Part of a small language model's weights: vocabulary 1263, local attention windows.
Each number is 128 + 24 x the weight over its row's rms, rounded and kept within 0 to 255. Layers, rows and columns count from 0. Numbers have three digits each. The size before them is the row's rms in percent of the matrix's.

# up: layer 9 MLP up, 512x128, rms 0.08, rows 401-435, columns 0-127
# down: layer 9 MLP down (transposed), 512x128, rms 0.0799, rows 401-435, columns 0-127
# gate: layer 9 MLP gate, 512x128, rms 0.0925, rows 402-436, columns 0-127
up401 093:133127101121131122135137150117111149154147152100123163133142147113127105123083133073126098163155113102137145107180108139103144108106077150156133148176121114153124080094136102095132148112121133128126066118109115179105140140127135112143131125124103115136130126152100095129121125186118151151126111182110132125091099114171148130161132110136118114114095116125116184075167106115145120126086
down401 093:094111128155117078105190124146119153132148126083114095113138145122137128150109144112119112123101158133160088137156159082147160120150123150109120126089133128128107121187140183145134127129136166097158126119149133164125125143122106160101130093121085114150120148118142142115162100124113143081134109117181153107125151109120144094137140156127140123125103144132196140111135171086145102108096
gate402 096:166133095132151137122145123106108133140134121122141140121110149117096154134103160111112157149137157127071129130151123065152111098120126144106150116123107106121138150140107123091119140151101116174137154117124124124131105128151151132129144114156059162113175090190081142087096133123151154166151096124155133160129150146113143098103097078166148119120120125137110128104183142116156110158110
up402 089:165176106140144152116183118136146102130150119140123113090096154153122148094193145135130123125164117115116119093128155130154089110134056086108107101108127115168130117149129111147119135108130140131156164124163087101074085107142136131142128186135158154146121114125120122166139120104136145116145139097159141138161129115131130110114127111129144082110118101102167153109131107148103148147157
down402 092:138095110160115147123141149149099137135135171076148125144121145176145101127167120134098108140150128163122083133089122162132167120077104140195134126081147117113148172185173113111152112094115110146105153159111142117132111106109093126144137143137127142123094125111126153163124135141111167120117150167136087132135143142155154116145181157144126152129138120152159145109121096122105149107133
gate403 099:093167072110123117141136146152125114131103136119183125117157142122140122136080139143146116155165150128115125127123164118123149140129067125133124132140126144158100141113125134159133097111090078148098134082117119115087108136157145137111125200122098129123108101148128109088157124100147145145079130119130096163154162135130198140130147108149102139099140133104117125177116141142139093107103
up403 103:122112132091152140134148130165141116136159087120169131163148143109165163129140143129131103115144089172163106114138129145141103158115146139075112093090110146142123113155150081109126144110154115148121128150151111130140122165150130135119146110105181129139107120137119108087139105096130115127115112147163139139088138182155101149137096107106123085155142143104164104174118069178117104111115
down403 104:148168133111095110134119119118144143117100173084140157132159142128096063066149143143134138160130113140084167122116145125105110146163114156121138168125112127167092116124123124119089148172100104091138123111095127097105161109164101095074141176141166114108095154127136132080122109115130098119113153141149145116158135144146148066111135100123118132123126151121123120129151125136103127130121
gate404 090:120144151127126130123140141092106133090100128133123106137126135089123144119131147103129177126172165122164108146079122128134160121135075123120107117142121111181112114113109181148136125114158126147135083130191107140139107115126182127123111136138148129171132149092076057147110120136156141093093146102176141119163139135152093154131142130118130117176128116119107102092101122142136137121128
up404 102:150131127112145122145135087094097129076137128107079150128110122128082129137170105157160115128151137080149137142138151104150119183137139125153119108141096123136158161137103131152167155077117129150155128102152086121109095111093133147157089107083102108134125077131154137111088158106154106157103149120127137112118111105104091154152135085117123092158101110139140144140111110089146130135129
down404 100:152130115112118138122116137152158107107165113096165100089167112098114149111135126138111131164129180142127114158160100129138133098139150098134117097066148099112140095145106093111141062115115153109135098123103115150096139139095120091154135156080123073074119146126133129150104139124150142143118186118131145112094160095109110115123132132144147121128133090075143123101104118127135141152114
gate405 100:184170145138164128132140089129124121143126120155150138098139076122146118154173133146118116082146171102096145140104111131112118117137094176157131086119113190078133101119113108163138134140126136105126123109138162120097139141149152116167088097133130129090159124099097105136120126153113123153122109109106090140162084127151121081114118157138177131117126124122162149144119137124114176140149
up405 101:141140121114138121135157097110141128084142142109154139150162153158123135141111126146158162125085120111139130138164136144118107101109118132139149144094106104131074141098150082098092096116126076190127145133114102113124131124128171140159115161092135157148205108124110152133154141131109161140148109091117099162104132118099143133120107125109109152113138135114138140111156141069091147091165
down405 103:095138171167090167098115109079147139096124172120156117135149146166111120149164123102129141118147114102140130136108181147095094124129106127088123144082115113155143118090076147141129106140093134135126163121122107088149152157154142115106177129157121106110142100128147148106078114101167137155135127130153128152119111110105127174145088144130124099130115163147118129109146125157139080102131
gate406 106:097145134150118152140106137107123099142122122150117123129147137172169145106172130140141136143144142119141120115085152101162115074126077124089139100058155137101144122119079173131140100122151139113118078106148124139125078116117142155110110156131092213096136159115120143134133129122113138128117107128120090115132159115068164155099103127120128116148136128101102133150106124130124142152131
up406 098:157085132120142165131119106111146137100115107138118127138118121093123157149153144084180124154126106191117136161112150141155125142082104145142110132149165113069147155116129115123118132121092146101164114117098128099072131134129149075125124110093169126113161108134113107109129090088146141097073140107082123134183128099124137117116126086132153157132159116149112151145135129141115115129106
down406 098:153168120124123102096113123093110123111124112078126193063090142109125139137137127128112111128157144133119126128110129074132129099164121136127123096165125155181173099129131122148139127108112109119133124143116149123117109112135121130156146123123159121092096127117134077137137192137121151088113079132102145105092147130148119094132174182106121149136129142089102108144119168096139150146107
gate407 100:165127105139123109170149122111087150143065103144117107106133162162147106141163169143149091144108133126081172132108136150149111132150110117111088133134158138142080075135150143128127097162166138128148115110135104104157141116151134161152091155169104134118102136106101104105140160131097193133094106137146122144163121136097131132152120133115142093133123139134142126110106107145111187136128
up407 093:101142105094091134098109090158145146139121144158108162115130097155117162115104147167159115086136137107136116152104102132156146145120084113158170093127120140125141128130121177091133149104142116145162136112151176114100176114097112121168068151099088112124119125114171129156140124128134115112158139125186138097162105116121148105109120127150133098123148100094169140147098115148148129136138
down407 095:114131144172182158157118182123158115145140147138140136125130089178148119104127118141144125122141134109115149130116129117130140157139186090125146167159151143148167139123131067132155115167161129117129119146049144096140165157148112122135110101162153142152126143128116138122139113122114130125125145153106084132144096105142184104134150108079182116137144146093139121155123124142138159126138
gate408 103:131130130140140121125129167109147118137119125078131154108135144124128137133107194129111094105136138101158137151166108153098131107131136202120102135161109119124166118140166114128124090130192142198142116098114092073154135143143088132097123139086109150140087129129132111120104132122120132123092109109154148094129128152115128108168122111117112135161124129087103144139118146120115170080108
up408 102:126123088124139131128140129116116128089108110094077140162120092107106116137112149133043160132109116084166115117136113123135140169118137132117154119120147121142153082122134162137125157118118129133128156122147120122104077135113132104182118141164178140113130124162136121122151163108145103156086121133092206142136155141140126140151150117167127166141121155134113147137136169176112105141141
down408 102:121143136129128148141147124122169142144143098122153089121147168197099138149147135127214121131137146103093136103118085098121140123126088126147079143134169121103136142141130132129121097130137094113122120129159150118139116100103172117105137143081124158109093114142136126136137147136108126116158097128108135069120151090170162143064149163099145137112115094137119156133127103123131122093138
gate409 097:140128131121134124134106130124100137145113157091134122104157131097120066082108132091141111100121161119117134092120133140098124132108140114167114168095131118128099143097119177132133139184141112134108106099128145112124150114155154096155118153135140138110128134168134119128139188104138180115160132164172160172125097113163157151133124121169099178151141122100116102150121102134085102138090
up409 101:123147104155076128129102107152109152143116133108116184158139138097142138136176136121073114102132146170157154112125121133142161148161151128108109114118092136154151101119084119116103180145110102125108079153160135152148154103115136117115101087128110129122160110101133102143132153154156164093114154149167124178139149149135123146113104102107104165107117111109136135140170155085129095128120
down409 103:126121117119109161087141142139150152111123090139139088138108085121106122117114076097136157144168065088104102133148114132186112110124105080123121106127122089115125122109118148158171130127137136142101117104125126142139132150142113099137116131110162132106103179136131083125076098117117139180162167113120144126098142120099130126083130100173126147116082117147112094107134135109129132168112
gate410 101:148123129112147095141141165153119095102170144108153128154115178110147080131147171109101101146089164153170093110131127118126133144152086141131116148175160129129155153151133114144097113153120133187121143107114155134150147174150139106119134125119161154124111130128091112163090136158163166178120136150129108136148121151183115156137139123115131099106147129120159073141124112129121147145153
up410 098:091140144133137129134144107123102142127158176144135163137118146066128083130108148103144079166117174154093129127116138121112137171149122087112093143131123149137127121126117132163155144147115104143104131122145087126174088139159101169127142108131141133100124103112118134097116112061153140155135115139119106126108053144088147089109102140136142119119098130159143101141165109115129116115167
down410 095:119171107142075148097133114125177121072100119119116175144147126176137164074119085126112169125187112139121108135115097149137115121101122161100138123139156151108119137091140115131090147106121137132164121104137133142125117103144174093139108171145099084133163111135148162165153132116075137094115142149112114112134103074139137091150145125120103129126138097117126131132110129124131123114108
gate411 094:121134141139129135165102152142104139125134104155117107132168090116112102133125166152138121125117193091156107100113125163146143102110120103151136145159145138123103127136121131108091114152119146106111134100159113162151125113110130058170151156150147135165157154132118117096126103149142090105137133157056151121144125126132107083126111128182101119107114152108110089171132106138160158095110
up411 093:092103146155127134153134192108163103114148145118135148155115120136110187116122172135140159133130095136118084158158084136139133141188132162140136125100146089127151103125082152133129160137095150164120116130112152154133169097124080111096100143136118100143165080117142133138130124128129100135127110127129136137089132120126112181095122140120101177111118128075162136134090119124129153126142
down411 093:102085085090138130191101101156097103136102149114098123120138124163127115121148093135171133160115140117108097107084123121137133109110087133127068093142142125127117128116119159125169109111135116120105118118125149105183117144105117148150145119130127159116139145093139092052119105127175146138099139112157109082152135149106129133094122150109131157120134128092138099132115130160106143138174
gate412 100:166114132136135187102120144086120158120129135096109099122143115146122142143143162144135097121136156114109142114088118126131125124155144148101123119103149121156121140077118125120137069137171105109092110108167116159119105123099164144150090122098117156114166133093133157111126147120150117132132143088114123146101096133104166098121144142172180152114134129171102104135116169061148088131111
up412 094:124116145056128125144127076113134139146145124150134138115108124125128154149132168194152133101071148176091105130126121096112140124086119155128099146134141136130132142108130181115108121146161160151112101144132155115129105153122127153154089108148124099122111084133123102121102184109127170137168173156141132158107078117123129152161094131104145136125080118111115114154118112141128151129140
down412 093:116140131132093153123110158093122127126164137107124178108190101151089136135162144126109099113177120119143106121139104150095112124145177138150142140126081110145105164118147099141149152096123110099108129160140186142123143122121133114176083155117145131147153134129089174059162157140137120155128155165109120130135132095106138136140141111148089165138118114148127127145130093150106143104146
gate413 110:146176139146122113144141128130091197124123146148120114127156140152138132113141132127151097144140119136104177100111136140127109161096101155142154129154083172158083144169097100084071135119159143131123135080125118097139103130104131161128131135118117117128127086159111144118138106147123162136134103173187129130139126162127158119094142099131098086107117134136149150165152104158128141114161
up413 105:101107129132094108151150125129115122137150129096140118117098115131144118148145141075164076109162113132170121148144129150109131150129067113110097127147137130091121127128134178132124117152159137136086155146155134140127146134131100124146155146102135140217091098131121146122129110106135140142144130147130151154184138164170114117122140114123113147130186175089081128096129141162125105098125
down413 106:147113139162153089106141153155114145122142100098126171117179134072130120139100118155119132131145172131102146137179112112141145116132113167091104096134162098145103100130074163126145115116124103174165120110141153163139156159117132141134139136100122077106146165126156084145158145143157126120129157104130100119161109122117156126177138117091115148171122135114135092107146136145134135116090
gate414 099:173142133143104118154134163175109176105153167150145101168119142117148087133124155113072112143210109140112148117096088112111103097121097132114142131130155137138153135132107123121090089131109130180159100116108103134141163114132104134139099124133150150112123118115115084157106137088124146095132107153123082144080103101116128144127158129165122157154134113146136136148099116128129113123108
up414 104:101123150142149113129144087174135123137122155142179136142161090126098139154143135144120143135112128146127099136123124156110158134167108130080146123135101129136115103132175129077132143142087138112124108125129145127145168099105120156120130129147203133086125147173111151146126139117149073059106161112152110128155161110115149065143111138128161128120132140138120098174107154122152148125138
down414 101:074094132163106151092117122113160140150123139124129164112096059143081140137093125119137140135102091200119148125143129138148140177111146117124127152131136108120123170118166137117131135166134101112114101110106116115144073145108089147129147155150100120157082111119153146095130121135148089154115115129124176113147136171132146151145086140102115095138122137144113123141145144120157152164103
gate415 101:142147146151156136100157141076108142086108162126083115112123094132121161100131114163139145116189131097090145104079141102111079152134123126095160144138115135118100143153129138119110149112137154163102120114156153095099140107101137152130126143116075086112152116136152144129159116124099099119140132114115171132105105120143156112152134114128172134117173147130090148119108074125159116135085
up415 104:100120116107160107108120082138095116121124108126114140178105156128139110137137156123147107096176150144112079108113092080146146142129132082134110135159113110172123116101150138173111126114129178071115104133159109112123110141118107151119087043127155120116155113080119143099130144157133142108115136095110097094090114158094122119109142104155113127100107130148133134126129130111153145132142
down415 104:166104114109105136105137118141132092129117172155155138163082088110119133122118148112132106083122144106103135120147155191148152155113114132123110139177090150179168126139144121121101131102164138127145190137118151119125127108107172081129094119165136133159132103087133091124128083135150144125119086129136082107122150127134146122134154137132147148169100122148124097109128134102115091164144
gate416 117:123140132115091140144149118110078175181123132129131137105089125127120181136148109147155123144128104095099163114088139115131102084139111122096136151112133158133084123146111144101098103118120147177122079120139131141112115125127155131116106119113131135123155082116098112164094123147133113125090083126086065140166118136118096143091153080136128125123149120156094092117120093122114105139091
up416 110:140126124126183114120107150159136102100123164104119103149108133081090131133104102097130163142143131142106165175126157085124154089156136138112129123109135156149142100127142111124103100116124105142154083098138131107115123168148102149144104129129075166128133135090155142108136125092140154141168163112122097130146163065124152188141126139109142140168120107157104148149110086130111122096133
down416 110:110158153152102093117154115136154125124138127099121162181127133128102187116124141120105136109121119127080127146132106140087139096134163106163173140135084131158110110134117115127124130108107100105108115155154123119149141155121147128113121096176162127130120068111128151094207097090121137168148142120128107128125073152079146098132135123108141126157133142129124121167125146107095108119096
gate417 102:143114146200126138126142123125124143151126161123152109142146097137141095142122168121103145143149075126131132112083154084131128137181106108112125067114120163142112111121155116130107114111119111109147169118137153157077106159128108113068110122168099178112131129141098109138107164160087165124121103116126096143121155098142161153101139123123143108123116093115122148156086117123136119160134
up417 103:161163129130147130158132137162162158091130140112169153134137133110137133143111130109153135164158149089139152159115119083131107090082103174112152142087098154144147110139111150093125118126146102124074131154150133115128172152142126119156120138125110107109159167133171149132141173140149148107090118132084138087104149124121101083128138145153136174123115145107113136156117155100110169094104
down417 104:143165141109134147094110142064118121140085098176142162152144082139128086151119154111073149154118105156143132129116143154160083139126070100133119137143138154186135132126148183100077121146135111126140142108125136122127120152123147118152105115151126141131119110081101134095085141124154112140115100123078128170161142146111121159093110125132135102125116136140118122144168161123131121148119
gate418 091:113139094141127106124101113113141121115122134116108140127109129103151114127148070124092145144125079132159147124050094114119135108076139148105119165123111128124101122145116132129077088112165111103118112115137130174077123153131131162163123139119131144073124146118102133110112140099078100180151115120127122127116077169132138108138150110076153146098145143153136115143132134107151150104094
up418 094:180097152112162118126142147136141141169103104176125111141140146146117163155075093116130061091122138099143150112159109092127122093142163108133130136126147106121144151115137074135151107133133134110147145098126096117149117129112114144139135071157131130128147148143135126124127115168135091129122140086095127117134124100177179128138145127125118121096105098146120109101133145171089138194141
down418 095:140102096115149084068120145122142158099119133126116151082121089094130131107138159116131137136130120139149129116105166119137106149082104123120148129115116121127115111101115172126152117107141159147110099144128137137102087124110115127119122116101136164126158152121166091110141116127101176096146131187189143121131136206133151153153121179127163131122128138134120103169110137095125105092166
gate419 100:120134115135154126169107142141109130125122156096125076123100124134125103127153123118108143094130163138146140131122152102146114148106106117135158116104147132117155141189124157101074147127149131154118102130123160118139151178192130144136143134169103155122135131128085129143126138086113152128118069179139148070159081151125142148105134099157164117110147122102124122186111134143119142092151
up419 100:101137127064108156119073166124116141139117117134106123085123136136118132138133141131111170145170091115146103136156157084151104116109110148121150140159078132125122128122122112118176137129111134118110107144138108120123141134156105073130088116104120105133110104104146132126112071100158111123138139148104089115139145092125116112153162053101171120120143170144133127157093075132102118124120
down419 099:136180113154181152115151132121162179133133138130079137132147147113150138154128190167075141123175138117154125161102148094143111114134095117137125137183145094128120117116132072109114144104144133137136127109103104123153148143100128168100145139160131104117117148147123125128128082139110140149141156121113159154159144122154154122167133110127193138136143144173112146148126139078108142140124
gate420 111:163173132158123132113160159126122177122087092130122122102119123170142161142095155126123167107124141089098134149126076095148123093091125099114177141108124135156121142142120118116127132157143155159125110092120139099110107133122139094135095158148102078160165125120135169151133090160114127105145088130124130068102115120162131138119114084119128117169180120100134144117124110130111161126125
up420 096:100089113155125097138105130129133154189135107155110106081132142103137105164115131108161149113108110108157114102153152149090113120127097143149145137119112092141133102089108154146109141103120145120179168078108119177133118122107139114182134202124118136131159127165138103139163118104156122127142128128105126134129134118146164083156133107141125112120106128164106161147128147117115084118080
down420 099:118151149083126155065101124112107068105120150065104147128122132110110115116131120147105138145141157158125119114135113126133083120131124141094135137156145178124107150139142151096179087128106132126131125204138107105102110130124127136096121120091169169125083134153086098106100131137096117132140093133145118141142144113131170127125091122143150150117131114141144140165138130110162147129180
gate421 105:122156137152162109119121144096107118145143066105130124090148111119101120137110141167102105095194138133150111110108133150065112143149127118123160108088136157147112137148113126138113117152168137104125165132141093122170087145124116102098086129135177156142118143126165109131117131101150133107134130115118087117152114191176134145118151145133130105151148113129138108157098126135163164116176
up421 099:133107092172122122133116117142097119103107137119137088113154149109121156130147134137133131117123091060098160102120139095150134087115150187141093161153139129156077126125162157136134126152151127097122136140088147115120131133149176133115153138155144109108165121126101161165151132105093143101151136142112097083143087123134134103158110160157156093175115103151111112126093113100104142112153
down421 099:153137146084090170144131138136107146129122106118123157130107127121150147137127125108126175145108151095114163111134131139153134156119094171137152083145154124116117128157146118138109190125119164094159167104096105113123119137136102142095140099147150134132058156099136127108134130123124146121098139071110152145101113129159119153102111128078103186079077125124125109153114137133132159126154
gate422 101:100102142158120167119144113170132144141080111122151083154122148142166109113146116115131108120129142128168157082123114143091098096153117115108137119142108166125119123174081122148137195103109134124148165112155144123157107115121088137159132106116131146120108118106135140159121197141148131109115146188114143151132139089114109153139135145141102155092143129088127128129104106097136112130072
up422 102:126140116139123110151143132134167136115166137132186121164140112143143134160124127128114136135093116124126096153146156102142159113166166101140107166171110134076141111172105141142091127151117158152116078115135135118147170160082142105130080124130151141179131124088121147144103175158127165106120131079141152115093105152176149155121115126137146110125170132115135143103113153159117118134156
down422 103:109115118155103111126125148124091153130101088105119122092101143152149136110113137103077120131091166139158135175137116130134148136130114166120179123083116102119134122145113127175148147124078131132160172127136155118120151124130111160144120103108116121136112095123111141067115086103153076121085141142142156116131133110117165095112166114134132167091164080179120113102127138105130121117105
gate423 092:114126124111158162101128124139155125121103130123119081115149164119117123081140130155158118136139109091128107083136112086155112166152107104105080143136117139106136127159135115139094133132101183142127139117135139104115112165128151146133119096137115112130096132108110145166157136119120135133136139103135111112133123135178158167150123085097141053073181092152153138169107102099112169149118
up423 091:127125162117141108095131116106145105111114139158119122148161146146102103133143146148147143135122111149143137135165113143126143135186121116130160134097151111113142067123151146123118147126146150123103154108138176094108147124123132126151143161116125146156172054082160138140148126139104096177111126137139166131124166112094105053134180158136110116130153153136131140125127124142169087163100
down423 094:136132131123118112154109152164153150154131130112133095125079139119110159146114129131109155096081104145109141117089160128086154136176177152108137130144165164136192161167117124122111131129156120137142137153124150100134142155108108137143120106120145132142109081089150144139110147167137146103139136099125105115156140095093131161171113112145178084113131119140125147173118183156113152135155
gate424 108:115105110134141145118191137101125148109163144139136113133146138100148096090081113153127097143133117159076149114114098126154111139122103148144140166152156110160117137197167131093102120158146113156121109069103117142101127174088106153106144134117068145137153096118125122126161157132137147148143136095132140130107160129143121167142120173100147129110114126076140130126110123149101124107125
up424 107:114166120110120142152116146096152161099144140143104125149096150154151086132117111102151162188119124174130145133104136168087161104147116133102161137091146124089166121173175135105100125152100132119181153133136086126114153118112146110139118110123144113127154108137142133142106157112101077128124125125095142145133145164167137108111137186151137153138121107127115060132105133110132152111131
down424 108:112162125132100113129152140092145132063109096069128099084144123144102173148139130103140151141100110171157107106125130099161159104138165167111093139126158139106117172145141143096156156150118154157123147151146127132093157087080140105142113116155116119114133055161144161119128143147123149151125115116144125107127111143139146105157104084114091129125123140126144147132122126146123105162102
gate425 093:089134139119121125103162112107139141100129138105155116112144122088109105130123168092119116118148144083145129136153149140142117165129127158117120160150149128130120132168119143140144168126160135147104097121144135157160126115114124140112123127131141166099118144081091111100125161110152099145151161116122115154142157105182158172138054119182125115080119125114117081166060116128131156135111
up425 096:095138103118154112142108125142089121099139111130176216146115108112155105127123100138127094107147117155148143119122135128121119090147072123179133135163103157165082124103130154118102153129153123091107135133114106123123168117146111094130120149141133132120130102152130121101141123127077122122084114106120111111143137131117109124121164175153118129114164155129143122088073143136149173130184
down425 096:180088144144112152125138151201116116169172125132130097118095130144109122087100152127140144123108102139153146153128093137107133073107113150095141138070125123139148164148159098150099069113104104095130105094135163129126113122129128143153164120107152116174174119090143125130113131149145156119107129136110083127131127141145109116107127113103154151118109155136110137173095155107141131119114
gate426 116:126110128148115128147096102120147120132097129151128136130150122128141151072144151137148109103182130147142103128156090129119098165143150175123126137120135113126139112151142128084145099157145125126096146110125109133170088124118184128075107145108180147147118114163138175131095121116158121154141124143210117135151149148115108108122126118111168157122189092105133125141123095165128155135110
up426 099:132094111118082131094088144102136151135131110092117087149109155133115157135160150123097133112131154141160082125095103141131144107157143145094101100129117128135145141098164115130166135116103087187140151125132110119134117160140070115116125169124108156166133117080123147125097105171147160146134135133114109153128160130141119131155145133072095127132105099174128158148148095093090143109122
down426 100:106095098142138125114092135139144111102102117167135122146113124139144155138191144123099084099121113150185131128099120120114087127145140078117143132128160147124084146093110105096165118137109124154130181124114119133129114142152105129125136135120111151143103150110113121131137117159135152122181080134124114144106147147135125178206153128140088189129167108131135152137164104135127137143155
gate427 101:174139159138151120138125123116121105119163132164135137090195111108137099099127101143106094132175142188111114154121114121126125168088128105143106154126170117148091122116155117179129119156110085186096116117149155152117142105139111125086146091121147112100149120169113127137147143122118116116082107127098099151115130144101159122165103092161121132155113106112144147138141166131127100122119
up427 101:103096107189138176101121118145090136116157119105077113155149105142136180120133124150147106152141127134181109076181166117095093141105146140125124162152148100167124160145096091121126153113108133149121129147096138139117089107132141125126165110151123122122168100137130126153107168150133142101127116130117098132128112117108080147133131111087131118166116091149128146166109119150135132083134
down427 105:117168114139145102145151134118114123118128148120104155076118095155124124145121116109110096158131108092113069100106097115132113154137128094141085197179126141132116104126112119170108134131152100122084105110136155129137181117076118123117179141158109127082132138143178103125132137146119106167106145137117143117119128115122148125196132116113147129130139130125143132148120109113135147154193
gate428 112:165110118147141144150117153071114160106094136148100098106142131097115131130119140150121104174156125123142134095139107159101118132154113136130117154137143120119114120146118132161133109149148127155138147113136107128099079117111139139161150154109156161105147152112057069113134120157095152137087139099116106125157145151128140086139173084122125101120090115060115150128159155088134115156142
up428 105:136105148123129116160062125125123106127116121147127189145107102144139142157124125109138169126097119128133123161140142093098106128154091165134166118131113131124158146109089158132126117091174116160111126125114174129103140122112117150106145185104115142139124126112134136158116139110113131123195102149149114164113138134141074138132136105114147134104109074166089154158097109107150174092106
down428 107:098133117161123141125110153098178122093141140156108137157140115144098135099168133113149150091139134143178107085113125164085138076138104139109097153119127112134125132195108159150111145124147102176145141125104146113102131107141136125144172166137145102166151115116111127072121107112115136142109105122132108082150086091167107144110153129148120171138134090144098130132139138126109128089124
gate429 100:124082098144211146144106141121096126167136124119110128129138156106119132135119117125153065115123139122166134096109085111116133132143092178145124141083151124133133157118119148115119104161115150133117125117161082122104161142127147113076118138154150125156139131134097115104051141075104138140097140142125112101118120150116142131130087126118101162120123136094140120176142143156111130090116
up429 100:147159135148121119087148153146103123149110124106077108119172153137072074141144127129139149157129140119114134153138110172091158117101127136112120128109121110131143151080145142096138142144124162162101118130132106147145126152150151159078127130099130134137107121096182131138130140091119119099158139154104135145128154100141149089172098133155092084174083130112119137110110125107129084120174
down429 101:118091140099130129109105125173123153106137118121103145150151158099105139101106169115113127119146141119136158132069102096152108140126162150124102097118112128134098130125144110072150127158108116140173052113088140156124098123111114127080108040137122172155148160113131135151095098150089112130104106132119141118120136101104146162146141142105115093116134122115137145132129150156118134111134
gate430 103:131111125131094125136105097139113126121122163100081143142152131093178106111105147127141118182170132117136123130137153108129120146116102082121135141134146110136135107125152125133111133122145108194138090105159072170177130115150109109064138139106137163092113151126103151140116117100139120140106120159150121132130160110133174180131142079140145140170119132113139112148184088145106120130119
up430 101:112168121126147125140116110109120104116137158138114128126137158105090113094156090121154105138152127108128117109128106136176129145108111088130186137097149161096174111076159097102136105121166123099146096132147093179124134133109149114144136149174142141124119106073167090176157142127148126117124123125150110111131158139095122102119113107118121159145178141144159121174116093140101156123146
down430 101:092142154147145149095152176129145111143125129129140148115172075134078180157115193148134121132115127164126110144082101126108153118142120146124128085102157117121124138126147113089143135127105099147142112097151132126094110086135094108116107081135125165147161126131138098119132147121089129072138106088143129158116118129059135138126118144156096120119122124150155179125126133104111150146125
gate431 101:105117148123145162124148099121115103129131131132147141150101101141115137150147120137094135104142140149044099155138126082119136114154112107124173091132090116168153147171153139102147160146139097125120099109146145128143125160097160115122108106108120107115181153086155101111126115165134109125125083174096138124156157122153122138111121083152134156094112123119159176140098123111143155145094
up431 098:114178113152120099139194135127107162116155136128136136161131123143084124128125114125122152145148148107138124121087118127113166114127157080144118149118142108136159139087126129169065112146120159091115161120155125158114098162119120085108132124122173110175124161113176109125117123130138093121149165148150111103126185151149078123124119120110109098121100173096131149150099130131148106142128
down431 099:105095139117124156156121090163131118123119122155140126091151156127082133126149117132120101108078135154148124126151128123133114154124158128161129126138147132131102127107127128109117132147113145149142130155152122139165112177122149150071114112120100094140118160081098127084131166116174130149112160165160145128134134139113120114163136092123143097132144165090053116092187161132147086145101
gate432 094:153113110143158128118115152096105171131118155154141142069097112189116128101077144112148123096200139120117142128113130139112124123098136147143147164090128150093141139169124133117099110097104142144112140132142165127106162148141169142156151171133106137109084143155120077117157146093118168146086097161113087093163129156108115123119118117122134099111120117139150120129117141128144145134105
up432 096:177108142125096124093155154104142146134144142119100107142114107125123105099100124150129170113091116145124140107149150097110108153156093156087101145102114111119100127122150120151093103103155113112130143105150116114126146175146131129108165078127163095172128117153106113108123111103129146126168123118140160125095139111117127064144127165185134158104153180133159110068127135133099143136143
down432 097:138142127166127113089131150147146117132103141118170097121108133156165149162162129113134141099096160163111133162124124090149127107108100116113100172123067128120139110127132144131151088148126125143124096126153084167118126139142106155127150141104108083124127149172109121147184140145131156157112117114112136133107156140149092149175116165134120122140148111082120114190116103107132105185157
gate433 100:092138087133103137141153160142175135154074118106125141109149107110137133111151130153126122059136120101137095103143129157142121106157123205122135129070147115130079106116096102111114105135162122158136122122151182128100127124118138142142117144100146132128144088102130146134120158133131126137133140156130138073104183178159110155145106157142118142115143100125099134147152089152149121135115
up433 094:142100136164136105167135155130094103130105133128083111109090143056147126117141143167143121108110179143081139160126105152118113115149151082158113131156136117133123103087159092145099121135109142123161151133143129113124100164129160138165157148146128144110166165100173122140192136100148120110132146157171158123138175118127130138119119143127132125139127121117107133120114126163084159102155
down433 095:117086082130143133134111137137115146092155137108105143096094124099112177132095132137141143153120118137130144170093161141114160070111097104128115130126127108088108095120123142155092095131190133128078134135153166070151082136164142134145141137164142162114110144146132122115122134126156149142100087118089114141157155122139092152139120117135094140134093161122131101124139144149088153118161
gate434 094:086080109172150135137113109108133137092146105165133124165132113121151159148147127128130096117127145167160116132111130148120140120115158132135171074145120162159127127114142100117134140140136131098105167090154106170084094169112130176127115121150133153090125130105118132121151170161140145169121090117128153128097116178115117114131091139192134143160159115141126140132121167147141159138088
up434 094:116113125155114134125158137097161139146128154125154109113147165155080116150131096123205158169132094151139103133145129119130108129154119120148148132131122133132092164083084122147089185095142139136126078130137169167158128142153123071168102134148111117113122114153145180145126154111139106108126134129172120102128124183100139106118151114108125132136124117104147171147149127151128119103119
down434 096:072102108117142110138136100099134170163104132128127083123151097124107120111088099163148112126172120135181088137109132129107161126151155108097097112143153128187158113133150158086130155176129150125120143129120117162119121126157129101096134109123109155112108127112083170088106126141164146127130135140125092113112114114133126132119120086174090104134110126116149123131125161151092145156177
gate435 106:135117125172116157126162138083122160109125120109097109107070112119148142135158132134151110143139163134116132133160070153144094126144123107133163115147124146098134144118138112128139129170102088159126119137163111148171102096146133165098092129118135119109107090100088118099145127153119149146120118150108131123090119103101140097213122122088139164133154145090145103169149135143156106141125
up435 100:106135133111132168095160110095117129121144116167161113142139137141132134127137075110080108146158121096146128131078100133105128104161158071146075101122112117123144133119131156131131174120115144096094114139122161146140127142130136163113111134130114103192105130097153130153119127078126103103133172133127112112132108141145088116105139143145139131127117120171142139116089087096076148069131
down435 102:131119128170154105159125128132141114163141121178158077131077153120125075120112116119138102137149154127166122146094122122121112131114137103117128109151117132178113121146124122135080144125158173118113143186123083130090111162092104095108129081107113153133145122142107144132121167062144110121130096143133157134163134105132157115120135144195145119133115101154132107143107107118144160109148
gate436 109:131147101168094139133138131087152113122121119105152104132156131139082124118129138158108153176105140105155094107120106098124140116122138178127123088111179121121147178155127118136089107172171137146140116135159103099160117132142089116098114126122151155079108088136088155148130121149092126111106142092185127169123134128141110107180129096103133125125152111136103143103081107126147129118108